Weights of a small transformer language model: 17.6M parameters.
Each number is 128 + 24 x the weight over its row's rms, rounded and kept within 0 to 255. Layers, rows and columns count from 0. Numbers have three digits each. The size before them is the row's rms in percent of the matrix's.

# layer 6 attention key, 320x320, rms 0.0889, rows 43-256, columns 192-255
098:120086119158122112132137158131133120125141108129089114141122105104116148129145142138132125119143096098162162131112156114095103107112153173113123085121098152118120130119174128114135108093133134
095:136098175093114099090139142124113118128135136096111140153137150110117114107133162140139132174128111146136125123091105087076133150127125115126108171085124112154114106144150137123125103092104133
101:122112128114140146151138138056157114106140148121145113182097109138167145139150079156153145131113148151132144126143148145126109144142114150147099110101130133119162127132129060119081111153170093
097:096109108142142132105120162161108134129135104164117141143163095134108130093140144142146081135184127114146138142117140098104176101103140111161139102100170152138186088060140125125166153151104136
096:171116102115103122130164115112127139105117146118146127122132157112109122152131132107130102131114125168170119175105120163136088131152132144133153148156140125101135082116105051182160140116120140
097:117113113158126146132081118126137133127137149088123160141164110132141138152100122117157100097091125141150123154152130163143107144141094141143135118087088122143136122109108149152141112104137181
101:103138138090138112162129135146140120101099115158149129092126146084130104155094193170111156110092100091125121104158113147112127151144141157119105181120083172135133118144151103114125102107146078
091:099148095140141149159094156120181103172123089156066114089148096156139143098123116077144193123112092135096140130155135141138142153102102103134136126145134106156147141106118107109115159137107100
102:118136125125139120132112165128151134086086147077130091164103137136163131138137135130169107124115141166152147125099109118162114164065139059146137153103147144157100099173119114129102112151145128
096:141141131159145185096135137155147139176167183086120126138095171140098179119118105155139097149100114089158109120157131130133120098135112075112117115097147107167144115154108114143106110126126135
105:097077128139127163159127162081099149139104120139131127133153089116093120166113168137120147116132131084121101138158139123103126135126125159093191137162104121154171125088154175071163153139113138
105:139146091093134129155147133149071109108134157151161144162147115157089099129128122095063165170123159098108142115129157139142113127114140101115134142106118102128100157120102111132124130145170083
093:143118123122181131146104119111156123135099099102147088148117139157160135159114143122101126150147119111101084101144096124149110154121115116105132119159097103167119112164094111060132179141111037
095:130163120106121105152116115151099139177138111128157152136135098144136149129143140151146174159139112093110113133083088145105114070169143116117099088115096146180108106109140164134144097110112153
090:125087099104127089124174081096140132129148115121125103128157175073120134167083137116131164199129127117107106083154096107107120094162143119152079110134124186117114080118146153123107133126101161
102:126100132116153087153142077115115149088164098133138150093130159110108169126142103114119096138111127161126129152121159138148172180154137138128146151123110128111144135125100112142147128092128128
104:132103136155143112114097107134105152161148129097139130128112176128162109156132118069109128094127144154178112151126108128132099139105071152126110145100133120131129108107072105129127128124111132
092:140165102156169147109127159134111126154159070116099093142163133146106132149128110142140111131108185130120106086154174138136062143091117107122152149074134093081130112100109145134147134158130103
096:148141148117140131071078126096117149129126118154084144141170166132144098099152120121115167121125121090116122127158128146160100135122132182095140099137096134125158204126101126110161105126074109
102:133145077114123112099087175147146118101093088155119099143104112131144109141110150116121147146140133113101119130074171141147146138128136119110158133131132156141117131109130121140101166116127095
099:133139119092125148108122135147129128174143162130122153148135079163148134136148127121132077109122141117182118105132118136076112115083107100170135108137123159150125127139153176164124120100152173
092:135111127117114113149141116149180128120120117150110102124111103115126116176127136109128144127132141079078093116188122117137129131087129122141062099146110140125139155134130129115110133158145145
090:158152140144106118139115143177166056121129150109145126168111119122142131125134105093128126124200118117165155155123137100144117143124130093120127150145142108134146121120125137129117138105144086
095:127103147147106138142119132144128106158130090138087125124137129121138180150154136126138114119123140156138115135106123158126107132131119139144158104128137166107131140139142163094162116141116118
094:098139124104139149152137141165132146084158139133159167130084120101150100123102155159145089148089127143110139127154138147100148163161131144147112158083150156107163152132157144124121119146080127
099:133121114168072122148108171127136126121151137103127141145113131139145099117117117104116068134107146143115120123179104111123162148117135148114130118137139106107125114143125122108119149121143111
096:124136158085171119155177144153140118166119127118131108125150140110170120143121108148142100081082132102161121147151148142116118151159098139114131159128133137103097146107095157138152084109174181
092:115121094141114171141154148100180109139133116099162122161131106123115104131131133141157127149111118154085093125100135050142098125131118120138116135171163094124104131159094162151142122088191093
097:102153122129072141143116155120138100160116126136131196089117110124142106140118149113163110114138109121121124124143118145103130121155137164106122141078123134118108113105110110152162179101139130
087:133144128147136117103183116121141151110160155117155141168102099126128111099162131147164110106083082156133128132172129186089108144096171114080131162132112101133119114123194092111143115124127097
087:140131140159135121178153100114103102099108116130140164105125117143100131133112107131133148142126147110129175174134135143127154152157160101163109145134121106091080115098137145150196164109162127
094:146094118149155116131167129133128105145157158091132179118120175127170148128131137130153073164114135173148121122099135129097128088097100106112105151113058166141143154164067111152139144125150143
102:142130114178150120127116144120148120116120096110164171118132158106121116142137092094095118120113109145095125133153113121135108163118117106157150175076095135136137142094149138130100135104137111
096:124129131075108135155149122141153149145135125166137108174122103105128143125099114153163115156076139115127108147133145138136096136133154074135087138141167109133117100104103156180109152159137138
103:113124103119136099177152160127100123160150103126157156105146142162146159103149111127082127127102143161089142161145130087138124114134164052099129156118119112110154148108130113122122111128098120
096:114146116113086156139101164111199150106149111081095193122122117186149142129146140100122131133114137063122119127129101131126125100113122109131104136141115149101106113165141127133150131107097134
090:150139136144136142144174140133148138157116073132113156138123125064102135126094130125088137099112136087147099106114146112120108141146134159130058131130126139190132159107150166096122129131150110
095:133142135125129125161147164135117126138142098119136138148145130126123123090120136137119060150099151120175166126148136136096166145144134134143182114103145099104148171141131130129130095158107133
092:094137092172125127074092119131146097154143128113144134147148073111142109107074141084136084128097109121125111129132139137108120155100173111115149123146110150154151100113099066132119092092090117
096:137141115175138108097192109120124105093127088146145135126114115129155105117120116109169089151127119170148126127136159101132128102127137171104127160132085099078128107105099119114156151090097140
094:157083123179112122079115138141144095117129118138169150128144153140079131150123141178118154119118111154127137136137086156131140144110090099103154110165139082140145111140128142150111124125134152
087:119114059133153114161134112143110130129115147124137156114101135141140138132099160114105106163161145102146134137099124153150126124100155143125149087134131134140128117137181149126121129140095107
087:069146111126109128121113133158148150140099123147106094091165166151118122141111112112113135088110143136133155133132160116135127112098109114134101111109124129106119152117094152160132133122184114
086:105141121152118111136097120145126114156144101123125116054098134124122114136146105123139165149149128135117111138141137117110128177134124167093155114162167097101097154170093136104113088121115073
099:126126089158104118119154132125112117147095141151129088150149153169120114133130124150084107138101119106170091145124137129115138084086127155129110139069162125136095118165117113141137098094162127
093:102142107120142086115138170116170122139145075182090135106135080151212151127138148081172130119110078095122137094098119131110125125097146120119136109137126131105123103081095098126107107158108130
098:104121135136141118110149131152127143148150140125128105112123166129133150104118141105123082123128117114140140070124128138105132149131090105127111123118135139145148109146115204127110106160133131
090:135137139125114121150138147144164185128170170163133116140161127147137103137153151073131127150109113086133133122166157149107107102147127134090096119103166144132163126157128082153125090140133148
082:138113135130108134111154119138116124162119138152129103173159093122145162111143169150147134106104122114162187133145108099116131147065154136156109100186147117127100086141091150107106107089141112
083:099074112142133139136164140125135101102124144161107060127122129139139111167141128145151092140099132164156130163123171157108127161115126175111137130095115059110128129128139154162161112112111141
091:109096156139149130162132169120157112151156108150165149117156122126160075109131138078116094124094173117127105100139125108138146126120155110159189174147131151187115120117116112097134131166147151
094:137157145110105108139108144106146121112122104145130066164179144128152108140133126159118135119120128120148122096132120173129135123111148138094095113166157151173137134179108114108179133141125102
095:093126133108137129125142136078152140152141098097144101145113120167131155125108148144121128099135107119080128145162151098115163138195187148163135131122136090154163132109127115117123120180126126
098:150168108093087139152157114132128129141154093110146154114100139135175129109095151097095136125153102124134147109096134144128114134140151126100161147102136107141087115141110143143138122090157094
088:144107147125171147108125098153142121117130134138154144082134143140132164116101159120133131122167165133125125162071126140101106105154144113126146134133127063151112128102113106174108137088114113
091:097163123147068128095120120164090139130150117127175138148130130110114139146174153130127095112130108136111149093093129148105127122155125115143105160115107133113140122136138112116104122090115121
092:163124107145126119111137135163106131096139130126109156128136167107106112129095143157102070126130110143158147172134137121105119125133106164103096184108127136108141156122133152124104140156128123
086:132095138157088140110162119118144142136082130079120116134131126100126152163135131119095124133108135177129109164131137102125087157155175143132133134168174135139146167126112132105162137107119113
087:090134131161086093125107125196122139131128110128175120136085128127132164096096149117125118150130165126085146097140141097118123133122118168124123097153131139115142131136138150105120097110119144
093:139150150106105134118122186118108140091111105106125148157162122083136149126128124142099155144146060184168110075109112147131149136100145131106135117125123174104112121125137117128129131114108121
093:066108101088129144103186096145162168134125121114146107114115139130138141131108130149100124128097112157123104134092117135159146156113150133127153138141157102096154141100097131140127126099123114
089:119161104117133148096091135104100095129124115109133115158115125120136120104172135117154113123155136099117151169099111147114133112127138165162109139128057140102127157141191143177126132118152135
090:130118094200126146140157108101127116139123143121131131137092152126103163154180143085123122093152153153119118094101121172129104123131125150114129184133100107097108139127136169121144109142099160
089:135130146160066115160101135167098100151131142110119158099105158143091093136084098133169119090127102139116142137075088119068153139149117094180146104123109144174120132131151132122185129134128106
089:134173116142145117135123129098162133149096133110114175123144098162099129104106123121108142099133144090108159111144113127091145115092078127124129101104114122093125147103128137125175133108128164
088:115125106138158124157102118180172143150133116093105115135138089161135110136133115089096104128103152110162136153104099175106151150112106094107142122142151121138061105153142176100135106104115161
090:138148143097111148174158150126103118131127134087156144121120160096138134143131170154095104169173086118130125142156106163190163126152165119122087123095099115164146089121142113166123147099139153
090:132133119117178151108135102121108138147134100146133093167126078106126152114155127134137121145138159117143126109110145145121147126090103067117133087084108210094141123142139102121119127127145145
088:128111117133107131113157124124103066142108113125120173161127126136113133151101144117158114153083076116132103129151118135129148110168149123119112143102161136119126141162126152120130144135145132
088:160104156148138102132129208108131110089087145107112160134083125121133120118102117108144145149157139146155128135195170127122086114101134140071149109091113170139127128159140115085161146097100152
083:154153122130163148140120132074107149115170153132130076112133142138143100072144131146149141123153115142116108089097129118162113164125157110139143110125130085141142110097129156148118112127153097
095:075137132087127089143133139132087136081092167150126124110104130119119121136159130163099136135120162137164160125120134139136146106128167101108139085108121138142117086144130131130140099136139106
086:067105116129170136109081145122145146127129134124116114173127141149119148106080132128123124116133101139129116117127102102141099126090156134133158127147155150127138148120133122088123117174104155
092:155145128089121089113120146138081143138097101158167166133140143110141121092147104145136151116120100142166132112136180139123170096109134114139124103157107154120103170117128095166153089143103120
093:135136132146141135107143078135165097116097086101121139101076113166127109118165103103086102138123162133112137124108102134106166114107152130161119180109163072146109128157136148131111123087117088
095:131095107080124168119135111133104132110120139145130164143134157113153162148115108142141102140118119132152189124140151157171108127107161139112138150101171110118118123122091117109118111095121123
092:130109106116134070100105153154118097114122121161120122127158116129114151145165134150136125120164132116125111090163103161086132121149154118134113125094112157167156112115151137136130136127137132
091:155110127149132072122131166171128110151119129159117147106145161139134149132152152120140157100133124142193109179117112128165127081129170063118125155106108136119098087086128139143102142123100130
093:112137090117080130141126101102093131158130064129144109152126164111123120105115151129130130132126101098161159147153109137135127157115115118127117165099146101129105123144091118133107151130138113
088:160142156148115087116102135150133155139142095161091120141135119164154078173155145108166115118142141157120100116145189148164146152129153136078139159141147117141102102127107153137106127096137150
090:158121158129140105083131173113166128075118167127121091120135126100173142123135107152132127086102135103158150105152114067148147112141109144168108125142123178132137125149132154141134174162159102
085:146100125109169136138125145087130114146087127095111120113141159146141102096136134115124160153132117110076190099096133163124177157110151140190118143127166138122149138127125138154135140130138127
085:129118124175141140146149114121153139148069092149163156150121141093127100148184108118184116106131129134132119102110139124120130100120104190118148150114127116190125093097115104158155124129142136
090:112073156124072122095149139134163141104105165135099124142157128118155109064138098084107144129131135110131105113117143136122123124109118114150148136131124139095093085129107099131148114118130126
088:100107174119150104135095178123110109137137177138150118135108102149097100134120125104137146156160129166082113127111162106146149116101127085095115177145095136121142152130109104140081154140097162
098:163162133161146130124119127111098162148114100155138134074129160139136072145141110145105103122135125163168147153135122140127142119172146122129168159136150132112106106172144133130082134123117165
101:137103124119099138114145176170191107111142137072123161111161122110113140143111131136056123179145119099142107154138159131132134112107131124162155129104133142114139164102154111125186110107156118
099:166163122150089098101100132166134106124111161110215140108118105141120155153145090133092114128086117125116152154107108123158127125146126153123102148122081172124085168157134105120154155124097128
103:078126137126124105168142119088117153113117114090208156131145124147160137115162127120097132139119139132105132131148152147124109135116109121173128154128127120079120142122103123172125091146135105
094:134109092162152106119155080131108097089132115147115072120140137150085125166143122125105133092115162147163133166131124131113153181140160149114149105084125170119113131171116127150108170082134117
104:133114107100121108173118156077132130126129126116131115109145101084056098143122146129128135096117140145128148177151111109103124133099143116189171143133128156158103128182175122088133110167067174
100:150126082103101100127121167155122126129139141104096151136175147141101121154134199084134118144127100149142144144128102117127108142186150115141141083121185160135137139088139131136099087082154089
098:130142112104131132160166182121117138156154139129155101119123097106143130145145128108061135099149159189145095117146121074136121150133150154135095117141110150140163174101140144126114095118152173
102:155194130178104120135109129135162140125087126112130132112132118140127107163090113164122136133095132131168123116134149144143142113105167149128114111114147137138152102123157115144088093170121177
105:111116128141107103129164122109135134172134161111148165110115130161174119123123136115140121151127123109140139157130155103157089141148106146102130154084105090122153116113094117150112134134120100
099:128104136118136114150123123150083116118145125147098144126149082145128137112123155119134112101111159147164124148127155118111127103106111124156132142188080113089079147141137124118139099121160115
096:144116153123069175139103124123141118112153106126124135127142169082139092125137117221114151140148089134138105088133106148078109150104083137118129125136137157122145116132144132119097097144120155
095:123103151136123136130178151145159130109154128144167133143099082152162121134112119124129101129164101119093126156091129125103129141113127118161132105114110150170122104139079121146037137103077150
102:110111129100101160085181130131122110132137177113159172113106174108094122106124119067143121126112157113114137104153139140113187077097152120122126100159139106133126152149134164132095176109112111
092:192155129112111120169098132100174148070107130174062132135095122127155113137120140147147136112136132118144148150122093101120165132119147102083165172112155107128126127118142095155184139089125134
097:141103105088169152148100118094105106141132105094129124123094079130099166102100122174112133094147114109156116099102149159134138161114111093111060088123117160148134129142125099133096133132150133
107:101136133113140096163092191111129134152089153115106146114138106116096154160140111117091124114167097097123116118129131083165115132115085164113144128137120115172151120127151114139143119101115101
102:103119111093144183159116133121077101129131101123180166180112126097122127137102112093131122131103143122109127130101132084163140127116112144159097104137140116130135160132178163162062134172167147
099:134160152059140147107125114118169168141132117143125094135142107141157119101132139126164139132100117148113064141119158110107128108133150139106164145159130119148156146109118159109090139125127085
099:137139088118110110123082134140100077133124110172131105154107120126105098161099167116161121116137157191096143106144140140152143137080077115091119131122129111138104107115162107097161176118137124
107:123135101133143128103099159124156175148126138105119097123142118180122136102105073126145139175133150096123145125111164123135154120078137084128110113117117157140078145120090119157146119159162146
100:164157088126157141135112155119106110111107143150093118107137112139098158109115106127101156139135061117119152127159184150080103136151122168142156139121168136123140115150163119124121143106146121
108:131103113135144101108130119124129149109080174108109130114120148138119097133145081118085112161125110104115163141134136112148163148158114119110064121169152127140108122131136092121085120144085141
099:138106128180071072164127108125132119136142077145115085108146151152145136114161095140132122134177147123129139085084120117138099155156149182106152172128114123143142144164120148146141139151153100
109:191167120117107085126103122100138143153165142109147095122096135117115105156164136117114159088115124166147116147110122118142112189155113171156139117089132125110119155137110102162143142092139086
095:120141126159143116096096140116128169128163104122135167110169133127130120152125079131147114131129112124122085164085111109128162146134100112133146168122161155104138135103123143127143113130101117
098:105120124138086118135142138141124117117105139098119135150126151166097101125120135150094157121149128112140108148127127109164093147141126131133139127141091143168109136097146121093164148114119101
099:152152114126085128145164097130130160091132131113161140129094129075149079116125108129147147079082127141119112133108111121138101155155116127157081121105102141144086131118105102160175141126142148
100:162145136152121169134122166137136141196129073106145139087111115147129093125113122115157152085141119129127123097095076127140074120119106105163156133117140125147081105099133169145095111118116151
107:139083092135115122105126131139140136124137155130112119115146116134151112157153153112105121176098107117103158144093074161152176133109125107077105150137149127173116106113186124148142077135079123
107:125122148124156129099099152105094104135096120125176125147126108086107099124164136139150075126124139121196135182145126151104154115098123120103075113157162125118157138098149072116167122121126099
100:159109114103098142133163134125142160080113128110141103157105119132125145146202162146128130125088149142133160120115134105099130126149134129136122164156150165106118104176115133101136133115139150
085:099119163117148098164153135086087070116150097134114117152136111161140135095153120097101139086166156158122123090125081152125140116114106124119123142100135105147161157104143134118107133154145134
098:118120125133101116128187145094122122144141085115086137153131132143180114131156118134141134147112163093132138094168112114148126097133113162171134082152095105114113105128144116086119118154122079
083:134097160131166114074128156128162157141115138123119125147116099147197154147124135133120138110159115150117108128110080102099135125116136106123154154097117146104126151137073160158117079097136146
080:156141102081127141145106129122206119164095189117147153132128116147144151137140078157096132129128126161127149146120142162118136114159135107127112108095139141131124106125107104153202152112099105
080:111163131138086109128083125102127138125139178115127154100154127141111092138159126165098129140119086112160138115105187105147151123133118136083120145124162111154154079128166134114101114113135149
089:160164133067133115092109090134158145151133126139090160123116139097125133089128127098152102098103154117142165135096107135150158100110131125099137100155137130100152133119144143119137116093104136
087:127123115176142083143130166148129094101152187119135175154134132130136151103100144108104139144130122174142131115111103138094086122125091173129101071103134153161105163096118120102174136094159122
090:098146161141135161092075081108106090149149152130135134153157103128173158160125132122125123128138147148175105138088108107123123124153130167110080124128128107151152115107089127146110128148097121
093:122142130155071129143101122131115130089114105133124131130096169118131157148152145150183127117139110132101128149161124134128125121106116138158111132164140151121104106146126161140174135072071159
078:140167088119083145158081162150134152143131131147147097073092037134160134130141127164112135134138080100152144133168164102126103115132133108178139140128164136147114122137152137169167127132140114
090:171136152122130125121130089107171134152115129119124138127086154130119135124125131117129147179106119114135097132129130109141129137162139119146105153133167112130151136148155112118106091149144151
084:159135080171155167139076122105145146138155165132148152132177110145110131147172132136125173155087084136104112132121172131126121147112132172119124124109139143091114106116112163144131083098158095
084:108139088122140112139134177157156132106093134186124093112064110129144133130120158137125105103133146101118131110074125128123143139125107102118112143109138135165096139135159121132108134153152121
085:102129078165132137096135125135166138143163098122161093117108112142141113098093122118174074137114145126115145122144126092165169134088117128123119165101096129155123125123150101136116135147172139
086:156093125140106131099171099131153076124102100134118124114122125150118158129100080128138141107128102125149103155125135133123109130137105124100111155145114113066150159140147137116116166087154140
087:122145093097114147169131114125161138155139160141145174117132110116162152138140170145127158132136137146104127132097179127109108102140126120117093089181126148120121130100165163091194118133111156
088:125127128099123131193140152133141091094130106120106146144129106170103108110082111146087142102159143119160142110126128139149137148116081095131101142097135118110164146157167141128106121183122126
083:104113102133125136131128128119141125143085124164115068142156083132150133130088109168099147088148098175143132134109157162107119138119143099150163127117104162174096151173124132163144085088114160
081:087120119151096103152108136133120125161123135118148147109122106125089125096157110157121110168158135148151141100111128111165132142126194142114141080161188127127105118126149164131110125152143130
075:095163131092117107131072077156120122120162134163121069077134176159109105135128141124143116131142131061167139151086163101141122135098129115130142165161136168141173124128130166131132114127102111
087:105135132089099174130138149137139146132113122090084136172094110124115142090151135140159128142120100108167146108117120125160117108137132141123108122129155136123149143146144143145124139155141108
078:146078142105137145153209133132081108121086158146124082194104117152192148156118154097134162172132139110109162140136116113145140131133157117124094149097115109144148132126116079095110126138125116
075:162112103160134090123142125128125119118092176158088140124107149119132122137102127102180161101122121101110139113106096095126150127126129094125144143152109115109133066147100108109134094126151152
080:086117128148120135122131167182130080100087152158101139123141140107110107136129063125176183170135133116138142143143130120139086150146104127104132180109118138116101139142129118123144156101140132
077:085124111107117141100105152099122148130139147098098105142154099131143167143130117140110147131148110160134121095100122107149145086136137105139144100088099164116128117169111110143134095148114136
072:096102144114126133134163115185101093161133124180160129094132096139189115079058094115127178105131132146128141122143149136131158109166145133101088133144128136131088144108135153115108098106158142
088:124118177120101106088165148132139122127131109153172155109119111160152084122120118130157110111081115143149124148115117102126159130148131132103089103110134093111163125126132127108130113103122116
081:147149117131158129139111097130127091158123130139129109138135121106137100148099134108159146078154103119157170157129145152129164152115111104133121121126146098100106088156147140130141102105115100
077:101132159151144147111102107131172129105105128134112125116146102184165113129116118147140118129134150101115104132119122150114141099196128156102191145122126120137132116110111104093101145156158129
085:136138096118175103147154133118131126133155102101150153130133112082096098103129141123095114109131099146128182174129134123112181147124136106151165138089125103090116145108142106138136121140163150
082:111093154108102132134115147152116115105138104108154117165143171137135136205127155174144116153130131074144121102187113124153118159121140164150108139110132127139146118113137100117183101130139123
083:140134129109085131128152119154126160166114147153123149099099136151104127135116097063176147130140127100098122158126111174131113145145189118120124143078112154122123138106130123160124104126126184
132:118142165127156137123115101114128114104132118176130143145131121134128154118125165142097103144100115109126136123130126143168148136105134129130139097134142106162118121129115136136109126100108125
129:110112138148145124142131119113140112097168139118192109127143105126127211153143133146094135106112065130144123157134132157113111098144119109104158163140144136141149107149126156129152122145171092
134:149139146146121107132101140126132134127126146120125153127139158128138092151140120185177119142165117114120144124120131158106085127099124159155168124109165135147116070169086120146094148149130105
124:080112129133145105167114144126104129085125115156131169120093149104100105118145130138174099137090162067127115134104090124187117096127124140148176144123164101102140164148109099097124152097142161
129:157161141127139131144126123133129107136072191113172107159119148124148107140140135124114175144077146138116159107167157114103125116106101133150108118150142154107184138086132155113125144107133118
127:151126113134100148114096094088113139105107155111121161120120130123143151111143113132161115120110131184136109133104179119117124122133108074110137126111088148122114158130099140161143156129150136
123:119139148154106127118109097185090140126140111155162157151097136149158138120084144096111165130184139157126109121110116161120122157093138140101134095138102193135133134149131098093102074153113112
127:114127105126145124091168088103134164103119164083129131142124126121136105150144111128116155139133178116123140133084120164176129107099119153133140137123145107101101123143157117114132135131103099
121:157155132123109103138089169127120148107090108145117117113143175100122153148137132125108114090118150151165119142156134132154130126123151110094102103167080154147154169089144112097117133099159102
127:171115097132138088108132143149118134145127120112133139157139141058098118125145100115146114114153135164131091123120140095157121136176161145139166138123110132127109132150144132113134079190160143
130:100143148096165133138144169151158118166067086116159142159129148082161120148116057131133141122115157120169126075107142098106181144127139103145116114181146149096110148109149144185184111093138123
128:166140135131110188123099105199107128078125126156141182134098110116136201157155153171129113155142164118112099101137121111107150191109156123115103131133123130091119115116117088123157103158139112
119:152135086114158148136123146141150145099126152136128123102146157135124142112122141130126135145108122116160111106118162128120138092149129110127127167109165096159125105151144136056111101091136161
128:078137116105151187129124135186135123138121129120130080138142103153110130116101110131142129117111113142125144131096136098193137159152091118104131149117127114097037102116146108104159110124136124
130:182178090123137110153167098141135150149147147156151131097065107141108166125112107131151120117146081170105144097134168126157159150122119126101115159133156108058156192120120170118105208152136118
123:151122141085142089118107158114158118132107140100135120135104123148087116121119111125173127164115098115148117162107168133113117139135098170115095108143114146123122130139155091122126117127140082
126:124129115159115122182164117130136149158131134119147114203143125134128139095107137142127138124122163128147114112099129180106108113136149133159141100113119161098145083095143119101168089117076119
128:096151163124141134099121136146125104123091154135166082099164088119138134119113123147157183136140133142116134104135120111133088113126115123138105130128113106164110136130143138144119120127169116
129:128101147146100170092164106122122151169112123157106165122132117138166120133118129106107067167107130101129143159112133132150154125096133142150112152146126150112100100127149145123174141132133107
127:141109131159140139140142118181121115108153131113134082108094106143131090142107112127132094130103121134149115128142113146161146121154160113156111102124128164152157152131147200161132181101157110
130:132093100155085127155137112145098119090118120103115122141148095162075112129183112080138143115108115117132087127149121106147136119117100162093114128110126143150139132098169109123146107156145097
134:111125142073072137105141189140119062047135120101155144110159175142106131116175082096112119111125165134156153095141166098152112140117131145168128152127111112100106129104063137136111135108146108
133:145143116131145120114124168119125092071142101110118177156169093115099147126162082152126157155135160121123170172133146144110187138163080106091109141085133103141113141137107130150112180133124104
126:143116128160122131134110098145141134116141094179106153150111104143132135124117130117151134145161139123140145083143097116104087104138113140135120145154130107127174135147124104158117112084103097
140:140088121098101137162094131137074134169160155107082123125150089123084117124166107110115128102111112121152074142129134158169163130148129127162166086141166113115119168129115119097137126118126080
122:110185124103123143124166103100133097171126137111151102141115098109160163152136091126124109150113096130087129114113119164159149125175150114094106167122134091152114106145166111156176139128133122
128:129097128125093133139083097118119131102128101089136147077140098158107132104150122114107102105125144152134102170133134158126093154117104086111122166128116090124153134120151130134158140120138124
123:151090101143148141122143095143152138125106107097121116148177141123112090176091094133125130109101118134178114089161141131087112164124125131123120125139112150131098139107102089102077154090139143
126:095120107141090131127169148121135145110197189133112158147143158126139114141115113115135119124146164181119118103162087169154157116133155118099083149149088111162120115163127121135154128178123145
125:122136145117102093104105099121148094117121132149087137120143102133136145175149131131129156134146135141142127072150146149118128090107152103129107147145105069155133138135141089150109148107142106
122:133166151141134159122131110112133094134097118125143123154090112114159145123130179128159162129109141102107145137163119127125163138151125133110121132119119094130126129166106121136167112140127155
129:150156152097132147162132161165156120153100120122100112108138162145144128155160096145105118106143145142102186136135149177090131154121177138123132142130124127136107115119103132090156142107116160
099:141139082154085158153180140141105164079104133105182170172156118090119117152114182131108110112104130131160167110145136103117127146166141106149108093131117098150123119094147136112150120154087121
103:128115119167123139080112148153130139108148112116143161142149127118140115142127101126120107131109109092136102143092107129104104093076101101094160146160175105130127114116111129088135115134142117
091:130127131151132107104134127098107111136137091094139108117118149173112137147112176096155160149126140169111140113123141144144093115215124131112139106126098164118125119109088116172134118126170135
099:092140130114143116116108158117111114135144122102105125131111108113091126116114101144156145109127102141111136158102094156109128167110095109133128177141095119103090135114107131112090160113055073
100:120134145128179118123099144153131164125117087093156115146097084109102123090124117146123077139111139091108136143107150116123109139138128108163143096117081143132128090129143120144134137141126125
091:102105095113095096131088096101128139165118171130122103138130115151105153084120133131142112149135119104141158124112131121080112100151099166133162110148162127111112123136124165126124092165136112
095:144144153112105143076115226156131109110122118120127152158126112181139170104144139134110152163146095148121184128133137143147112073121144135146086119111120151106107163109123092138119148119161128
092:145104101109062132129117089126174155116092116134161134117119111144153096136151105152135157107108089109166108105100125154142131097148085104147137183118073137148110100157113150136118173148119166
088:125151146092138078088134128183072106166102163169141132125114155118135121097140116153128152143126124124119121152138175151136140110132138166153145145138164108127164141115077115137110099133150092
094:133149106127125163164129138142122137165179132125128134166132117097147131145133164147148149108121126137113098071130122140112115088119177162113104132146136092150097107155145166127142149131074178
096:102116105147137206126129131075126100105148149147168134160154085123120138111168157138124086139127119110116111118104135101134106116113144099171144099123074099141130148142154147136097107139119120
096:119121117163121152134157152093130170094141134136144129142160122130118098148074140141095140117150141151155147122177147124093124133102122093148131107098126129127143131131147118130124137127146173
092:147095158157143134121136173141135141126084149104073125090146108122111120132091092179103119141138131149113112107128125139150177114112159104121094136154097119122133148152155137125139112118121122
109:141147097133078111126133123137120134150120132075110111156132144162149091142147126110094148151128149125150166111142133108135120140163145127093098170147145117156138182161117149139103171138149135
096:096129165132094130163122124126117135148094102141147125135184127141112115101091109091137079114109151124087125148163123134122165131155130106120144122165132112118136128100105152157130146149113105
099:093142181105115122137126111116117133118121118155166133132147121139138131156146122098139164142086192128101170113113134137089136161144158147135103142110142136154140102151171092132117137107172129
098:164166098156097110141077143127150143110161106139121197121107174133129146152096118089114128134115173103097091135136085110063102126156109124115135123120136137158099139087149131110126164116136141
099:153147136135123107180130077126133176120120131134111145086155107135118140141121125123145081098131105162135088116147123151159129113119140121106128137129111143111138159106145087113105153141104110
099:126093134146171130128117108117140119106110155157156131155104108119132122131127100120138134119138170146125134112155156114104085128144119133152141085171119130108148138124130145109150093130135146
104:117158098123126126139123134123130131099133153130105127151134114116094124106098113117085150118146125128091118125129147143131091114153132122138155118072178123139153128108123142133119143117119154
095:112137147132147171131098117110088149130142101115163149090138096120113130119143145148158105141079124138128099135117128149111145131114104131105127169137148149105131161116068144143146133160147102
094:175126129126143140113090155117134123127166158142174108151118093141127119099146149119178108160111091128149152149148113122115147102116117110132120149111180170165137147095108154133097136169080121
099:151118121122170153104161085136149124128112080121145142096164116139148140152145135144127103147147077140115106146092137100107165098122099166150133142108110096109140167142141154141089091131171101
100:108135108136119102160126149109101130153123143096137170095124188150122120132128116133158099081137102120118165110093156133096146108084140157116150145096144137150135076106136164175137108136110128
095:103116123166124133148134076104107113124120142105158139119134141154112134101153097108125102129128120097150127138059098108157121121148101096140119132125140131141112139148141139074148142154125118
106:117087105142106122106108101107141122054135112153131135164127095100111108094127123129153138093131158115129154155139143119158133189096108144141130142095136141088109181164129132112132140132131117
101:096131137117095167156103117140093119157141101132134100125159070144089102115104141110090139149075158154107150102145145092136118162135124150118132163163142147135136161147124119126144102106133146
095:111165136089138133177121108116111069115092073160126156119135122126155134113084145104094117116153101125110146099103091134160142107121101073126130143146151101122118151152131119108100153164109143
093:156134176151172156154159118087122135138084139112154163162152104128117114115105088150143099115121104115154087125104129097120105140096084127141078113125102121092127143153168152130140080106154176
091:113069147120119109135138101160132138104100121107134129120096137147106145092143065099111183121180108164138142149116116098162142121116145087134130158117113131109071173141084156151102135138162140
104:151113117151145170117118115166118098100123149119130137142099082120122150196122160086083169173077127112159119153129111147132095173115149103128124150111158145146110153128131158155128105137135135
099:160090175139144102126146095102124107096130119140115121091140098107102151130168139119136116087128125114133101137109146116123157136126154124138140140126149137099144183084137114144122124121135097
090:114120119099133139137125119111093148128105109131174097142166144157140134143116108154148140156141125150118140112102132073157117117096159112152111089099123093095132123140120142169115118134136147